config.yaml
n_layer: 8
d_model: 640
n_head: 10
n_kv_head: 10
head_dim: 64
d_mlp: 2560
vocab_size: 8192
activation: "squared_relu"
norm: "rmsnorm"
norm_place: "peri"
norm_eps: 1e-06
positions: "rope"
rope_base: 30800.0
rope_fraction: 0.25
qk_norm: true
attn_scale: 0.195
bias: "none"
tie_embeddings: false
parallel_block: false
extras: ["some layers without attention", "local attention windows", "shifted keys", "exclusive self-attention", "LayerScale", "capped logits"]
init: "uniform"
init_std_qkv: 0.0168
init_std_o: 0.00421
init_std_up: 0.0168
init_std_down: 0.0021
optimizer: "muon_variant"
lr: 0.00826
beta1: 0.95
weight_decay: 0.0
lr_head: 0.007
warmup_steps: 60
schedule: "wsd"
decay_fraction: 0.604
decay_shape: "sqrt"
final_lr_fraction: 0.02
batch_tokens: 262144
seq_len: 1024
doc_mask: true
train_tokens: 797700000
steps: 3043
dataset: "wikipedia_en"
Each number is 500 + 25 x the weight over its row's rms, rounded and kept within 0 to 999. Layers, rows and columns count from 0. Numbers have three digits each. The size before them is the row's rms in percent of the matrix's.

# layer 3 MLP up, 2560x640, rms 0.0681, rows 411-602, columns 384-415
097:529464490456509519493500481526513471512524484466462473498473484551547506503494496479479457526473
098:487482539501470503470480499519510481502521510498516498492532557530526486500511500524536539474532
099:487531483540520499505489510527487514512457516514494519463533481520478514462482513504493521499496
102:547507470520518460523502498532486483510465462505512494501522483515513469527564528524513503508481
100:528492482507550498457530492536524547473487516492510533502501531512464525505493520501470476515474
100:506509521453530496466519541440498477503523506547504495530493551515536479521486509513482513499518
105:502527476485513504504491517510465543488481490556480479467490534502474492468533510506520465495547
105:437480449526514485475472512486491498508423503507511503501523513513486470490486531490472533482498
098:450512494520474506512474506537483463493488475526558496507501455458488485552490461520531474480482
098:504535500492540499469446503514514499556475547530574488479485494490492423520505505540471496512471
092:486539524465512469517479450529472518495490502469549454543507486492466498496472489493530494556505
098:434514504470524491523495462499504505487500503537516486505530463476500465514477463492507537483483
100:520506494529488482514497469521491505522493514474567520503537503525474461487496485502455464471532
100:469504448448516487468450494523509522523480488508484538532528482529484508457512511479494515480486
103:513510512517489513507520522510488546530514505473486545493485527528511513519473498541462542497481
103:490541490473496480476471468543523474502498479490483496508480524510552523525493548468548467481491
103:541513470494475506503497490514512522504520496523525497526525481509464500523457443498496509509523
096:509531535511501484579547523507479547493497466530488517491514528524541522465478518524488498554561
100:471542515503489440487512511504497480526475486476516460453510451473510511480498487494495539500515
098:539474465535492525524497469542534517488439455523490466556493477475476473463490458481489520512522
102:483482471492451467525493449516515512484456474497506532489494488510490487499525514494493486519508
099:491514465513431473513454492501457508533516518468483477466517501510529481515494542521534494477475
101:531525463457487507497510533549474397497444527488506484469514514480538495519504499492486516501480
096:507511465528504479459488525472541453497567557517532499471505499483478506510496459471476530517502
097:507519480505550500510547477524521497509488499485527507499474458513481537530508498451518502533523
097:518518488543513499513473464502478486533468497500498513505471520510540514482489490480497536491541
091:482529521457472504464471505495485503501485516472505494477489506483526502495477509522496521525499
103:520468519508463512512505488519490502519476491531528493479499520523467470493528487525495434555525
100:554495504504500507507507504491482476469497502483492476548497457504472478547457491491481456544505
096:448496507484435493482518500523471446482468474481516504529492539459489489524505489523542500498484
095:472460503524532488499498514534524434470523491519496514486508446510544515503534526451497465505466
103:480488499495447523514492458520541500480456485473509482491493438485500474516478529492558469512500
100:524474508513481464499532508482507460510529445481488543531504495488469512541522511471496456508483
106:468541507512498523514515473476540471502493436478557462477547465489524555524498510508501519490545
099:507513487485516506453491505449522497505491523508511539509536466446500510517527480480482525533430
101:480493527548500486501505505493455450505481477521502521479512453480511507485513493521487493417497
108:474477498508530494504550534521538505488483489501514506521483519507475483524433493474539491497473
108:539497473583476509513543483482526534469497488493496517514466468499524500484504503496481530531492
102:533461473459497507512499530549495508477503537488461499495467504457500528488515526491487506444496
107:518502540492457525495510517447511510497480465502480489500499486498491505548472499509486506472487
098:515489483526497505514491504497521494476458461503541551498522487487525501498464513550496503507518
103:538513459508475496451481488503488467512470442507521498505480508553527515479513541473527465492516
101:501488515513485456498489512538501524510519477512453479539517465487486496505510466498490540566477
098:494529530468523506495496482503447508517467510509525519534502546515521489525551495540460482486487
095:518500512518550535518526473482515499445456529466490474503487500499455556589513507504472485529516
097:514507491507506479502479490491510495499496458478495534437474516493487446521483509460508501513493
095:478492541478542497493540515448494475482462474471523550500494467513512506499513492505474518519496
100:476521496494510460468486497490494482526456482512546527546495496508478522473512481497440559541503
104:481551468413472505545494500485502520504519509518523467504479553530468504531542496501487544490513
104:475526485515547475483515482532482534512510488536482472488498516430515496455496467498500504498494
102:492525463493499468522543506527486483485470519504545511565471534506511519466508472496477502503501
094:552492476453459494498481510498502508526480489477483455480506493518505470525484508537536471527507
101:455485527510534500502539497488472551523508515477543498530527513538501499484528506476497486461512
097:448504506522477463498506487453498488510446494498521469489537507510477509495512504528554490476547
102:454517485516453483527541496518509523486457498490484520509554485473481474488509476488494463489509
106:542491506522529511438522478441504543493447530514473461492483485476462491477508528483477442534531
109:483525475541449493500550518498492530449474509499496484472507516528495517482463490479505525489517
097:495489500511465535481507547502535484476504534521471476518460476493487491521518483552479530457523
112:441506505511518504487509520510483511494551523501550458481468502497484492526476491487482507513549
094:485545476484508477476529491460522530521505468545445526487490503448488511474548507505496500484511
102:467513489494460484512480538477495451483486493524474463471491526476478526532510478495493496486462
092:499471503533468498495487470516484488488489498477490487513527511471496462453485516485507507493472
095:485530536524494498490493477467494508547522536520485493544496520500497500481522499524524510497493
102:525469448504500492455491495469469538480553454557490457517469485475526497486463509443491510493496
095:536478480525533528518452510546496496497503452524458525472431516496500502512522544440507480499500
096:476455501468477487523513504485484448478489521485506544533505467492478500522495527495501500491522
103:518484531460473497457497507533502467513471569522527495496473466492491538477527496478513482457520
094:499489548514486491502488512500436487519475475535486527481505474538537519483496502494519485504473
088:460486484485490502523500494495488489484535468510482471518499508522474460521456544460517481475499
098:508458459443510499501459503500468522467499501460516548508513508524490529510523525460509507468455
096:447487486472497467517531497500496455521473483505506495545538536499492495448508538474482488522470
094:517503482484520469489460494514466501475482527527491480513481474500481481492534519494536516535486
087:526460491472516489517531508475544496490508480508518497437502494486508464494478498479451541493494
102:482510481518516516479463527453484494524473557492527521500495521486492495512486503516513523491490
105:473481511492456510496501460553484540529473511478507516544533478504453507517512512515514451486520
097:507507503500494484475498451495502455495503488523513452458482514519519468531442507492503501500471
107:505506491483498523500507522557476496515439517493485513536489503511480499524499546509486493496553
097:480517522491505504509545513512504442495482492509498472525503492487461491503497482485487538492501
106:511487501484539480477519562472477499479551502458528526477495525496540496548504500537515504478458
101:495506479516480513492493517511533491518470456466510504489482491511538503525464505499529529490490
099:509550517556489520515482489444484506516536533518495515518489460539515497490500431495482453490519
097:521500514453519473498528485505532493499462535490492536521486520557509497484494499473519501534480
082:466514480479536517481439503501494511501512479521496488452511503496478498544464495511520510483477
105:473503481470502519512479482475518476486519577464529521485491521511527475507486493503504485496493
102:498556487503484514484491477459455517491477484475512473526506484527477483519512493506526489525548
103:486484444532510465502499508536489474492510510463559547498504531466473484507529493484474515503502
098:530528498452479497491539547473589499506518542454494518522530522493475514452534483525485498493484
096:542501490492464470499509445559464512477489514539492488509503506512447495505527494510507451479502
103:506488525516493476500545511493483504528518496495526511477520491510500483462515505477529519503464
099:531511462497508472478522473495530508467469506488489508477501462544461503494489494539518515499502
104:511482521479499494469502488471505492528510479505469469527473472498466507496469479499534492508510
104:440458520508503502512486467474464537471528483484545468498512499477471553567511541466511504519506
110:490521511457504494476512516509468542527466513476517456501558514493501512494537495494471486497486
104:448532536466463508509533527521482517474471444497448490530581520494441504491507487451493412526542
112:485471516471510515512515520489445542486510501488531512498491522536509482571519504487456453527489
102:504502468463490498525533534515530513480487499489528521541513489488478555499505482514496484535523
100:484496507527463502539520491514511494494422492556514514497518510468483469525528512434516472531509
093:509471510486511540507524553536477488528435493434537547542505489510508523522487527545514533513480
094:551499488449510477478476486495488499494488526500463485455527513499518510503525484521455487496495
092:465505497519550556482547513494531512487497534524468451498423483472485512456450509504459494485490
100:464481493505498536565535497496544502474509506458516505522509458530502460477472452487508466501522
117:508518516517547495490536544534527504444466465487487509510500518487511485493481495515492484474518
100:481501486413504491507474541471522506535469476523526513496517491484497482486456500509481540465460
101:465467474478487490583501518519491508497526498470512519473458483494530528528490492499522456480461
102:511465484518501497515505547537508505484502502494449535525503526544482478484546531490506465483517
100:478539522554504505473464484482497525506497445539477459516499551455492516505519508500507519504504
101:524514476469521463474478486552464500495473518505493507491478493481521474496496484502481515505479
101:447459518497464492514518480516488516500480554504498505485522517492512514485492472494487516485508
094:499505485495504557490468501451461477481500502494481538492529472548505493474504457511486504515503
105:504566501499479514515486493497506465520530493515527506509483459525512521529486483502504484521487
097:453489456476523498471458478474531536500490451509491455497532506510489476488524511471509485519519
090:524519522516539512463470519485493518463493489465505510475479503495514523524533519536524491554533
107:514528490492533451491509464485522496491479506504508532513517514522557473463518490499498521522503
097:470533481525497447450508491531531489495496491481532522491507452458507485511554507486508532493472
100:504518490502488509479516471480483501473535523491505503522521491527489457522487480501514499457531
100:502512533523502489430520515516528493501518490519484523528485473487483490512514495495491540473494
106:521498484549477531473502491480492461513514512554531503470527509513525479501530485514508475490525
099:485458518514517498542449491533480509557516517459529482478511504504494542519496532524483562484488
097:539478505470501540507481462463478480445488507489562533541495554489482484454542508465526514512493
090:480548560457517557500523500447512500527471495556534450529510458526526505490461530476477493507511
096:548495487450511486505515528500543440519493522493499512477499483485488523514483432522475533469512
099:508487499532493482525485473525486489522465491464521523480468471482458512527490513492510451500499
097:561473487478510518509533495522488494542488467465534492548519473526489437476509482501509477521478
107:489499492508459503433463512506535517489461486499501501488466486512492485469526490534522534479508
089:477544480497476547532464487539524549495501490485499506488458435480536469487516490485475503513491
098:505507515491485521504516473476509527478529491533511497509552489516536483515463511527484513496498
116:506511505494505506453538487528502486513504491521514457489464437477497514488488494512527484528495
094:488503510476463505486504492553481485488486516493541466491483455503525514503552479534493505511469
094:489499488530511498553522524540513510457480520498480519499486511525476512483461502499451468502538
093:511499505506527473492539473494470500492541474499532547491482503491513490487519517449516494527509
098:509493494454500471508542461476514480503484492522529485473492469457515496534520486509524544479526
109:462507487502524484508458516530538527474435455525491509504510493474481531499488511469491424462540
103:502493530503550479491500508502555519533495525554491499493497537516536500523491514474521480477483
102:474465560505489489443496458497471529509477507530500543530523514525439509499505513511466472505506
103:427466487529483497501477454491509467521480474506443483469473592448535496501499507544480452526508
096:497491519527469487520530535505478456501545524505518474467439455506480498497518466483490503510502
105:496476501502524519480506474463520529480489479508520464523545521490491496470489454488519488509525
099:508502512527494535533478460519496474491507502492506505485457507495487505517506445535523499481503
097:541505452510497505499469499528455525532463475481486486495503477481480476491482444525492477456502
111:529532518486510492469504462459499445506543482517486530521469499463472477511482533472520470497449
098:457515492446487511505518505497525553448511524533517471504504494521514457485525497509534461492545
098:503518524504510483486516471465472549494563478506510482464540471542464513528457497492463512479478
108:520487514529502515541521494463524506505497481511441485496470507520525481534511507443487491496478
100:496476501525497453528472540560516515515501522525488446451440558483546479523490515547503528490473
101:492515507478508525522492467524460479487497487505499522504446511495516464503446524492547475546471
110:488476508482493494495492505501497498485477511503506477485499522487511472485512517489524522452508
097:502546493488483468464514488498475437471460489504526522543531513478533510522463492482487489500510
100:515478568515494504553490480458502488508466471485507466487479528495458495508525492474467529505483
090:501477497503518524477491477486509475504523517509484514502478488458504476446505516490524522514507
107:492481491492473481516535514502525487474503483496526552518532513510490502480520480468509501485496
105:461514544496508471489484499490494493527504496498518510491541490481517539497510497476503457506485
104:514483510558547457496517511498494449497520522529532476503504491494489476514499509501495501533503
098:470470526450496519443497452520477468518494483455538514486522515537451557502508500505471491481540
094:478559493519518537512478493490499503478511479462536467484510470496493500509466506548501505519515
100:498535526523505438471521460500495502490557483510515508530509509509483521499510448495478542520515
097:492475525463485474459488534477499496535513538496505474494501444492515506528476463480499529471502
107:492494502525513482513496493491521523465534485491524537493448534452533509546492498465549481542483
093:482490511479479477510432467453519515515512496549507470514516495517485503498471529508486512477501
102:541506496506499551518458439536515503490535491495508535527539516490501543476511467514498474492479
106:514524500483505478492510523488525512565463509500497429528460483548504515554497485507493476499519
104:513480573478540509468515489517485484493510534527541509517471495495466439481496515494540472487531
106:535493503549476498459498561513470500534518520483521462454481553478481513486527488485475487456565
095:523504498523488494511505491525500480513484510523474488513479485500481486494499518471487505501488
098:514487480485517488482485474476468536539506461489484529484517458465523501527527501471511482470466
080:508505505527502508511495494518477502520469480481537533505524518523484528466499493512480462521479
099:490461476534545472522483506496519496473483521557533513510511484521448531483490510549505524474475
099:513476506452477476467492476481523509480487486478534468509461462486475485502477522523486446467467
098:466482467538522487488455471537524515502524531510484508468496510464466498468505465548504490534519
097:500537475519492452511493491463472475492492443449491496501493487531519482507524487474483509473498
095:498510513559529513539515528547474448492467504489492516516472526498478445472496490451477512507523
097:483485492523535477517494445531494510460488489465489502492483475500510448524482498530518510504458
100:509499487522520502525514522440481486523459499510478494508513516484466526499463519484510507546532
099:510507468486530470513492513496488464534485502534530567494529514451513508530507507495450495538502
098:494467501516508484464534489505512510504505516489492528510469483506502496466476489492534461514499
100:494465460511533480494478472489460507487538441443481516483516536514488554473491467503456498465485
099:526501514497538524466523481468492507499542536502538456506515514519534534530491514529478535512509
106:485487449491489507474505496535474460480463505473505524472511489447492512536513476505466495458502
101:541505472469486502508454492499544491505478533483515447527488478505436512516572510525483491457484
106:467516521475491512515499528555478450491485475472504485482485502462501493522487484457480490506485
107:531470492475503498471496520509486501528504522460499477493489477458518528482510499472524478480526
096:498532528558482539500494487537483498500506485486488525501507507526518472490486514481536530486475
105:520498497499510556518528516510490513536510446488500493498497441497509524521545552500519489508478
100:519501504526465554493487496479483470517504472498498474567472480505508497517494447498491484531507
105:504492548474469473474502486509509533519516506458537538519496513523494525523475447526526522513476
097:536521562500508498460470516522499527501482497509481504491493491430481535483468484488493475529476
100:492459480510466453526531466552507522465497475505515518473486518510483525529479476526499562494528
103:480538483473505510499463463489519483493513507526561522470455482482563529524486485504506523512514
099:480499483505521485499487499468483527517469528518489506482528482510475512474514555490485526474492
096:541505451525507515500519530488490486517525472494493524469543497483503457489509522505458508471515
093:516504449510507506490520515493523448487521495542528491515462512464504486493512497488509516501513
099:511521488475508539508500463501507542520453472502490502527514519522496544528510472523449520544532
102:534543453471509486511502490455520489502471485545528506527528514494489459541536489558524519513496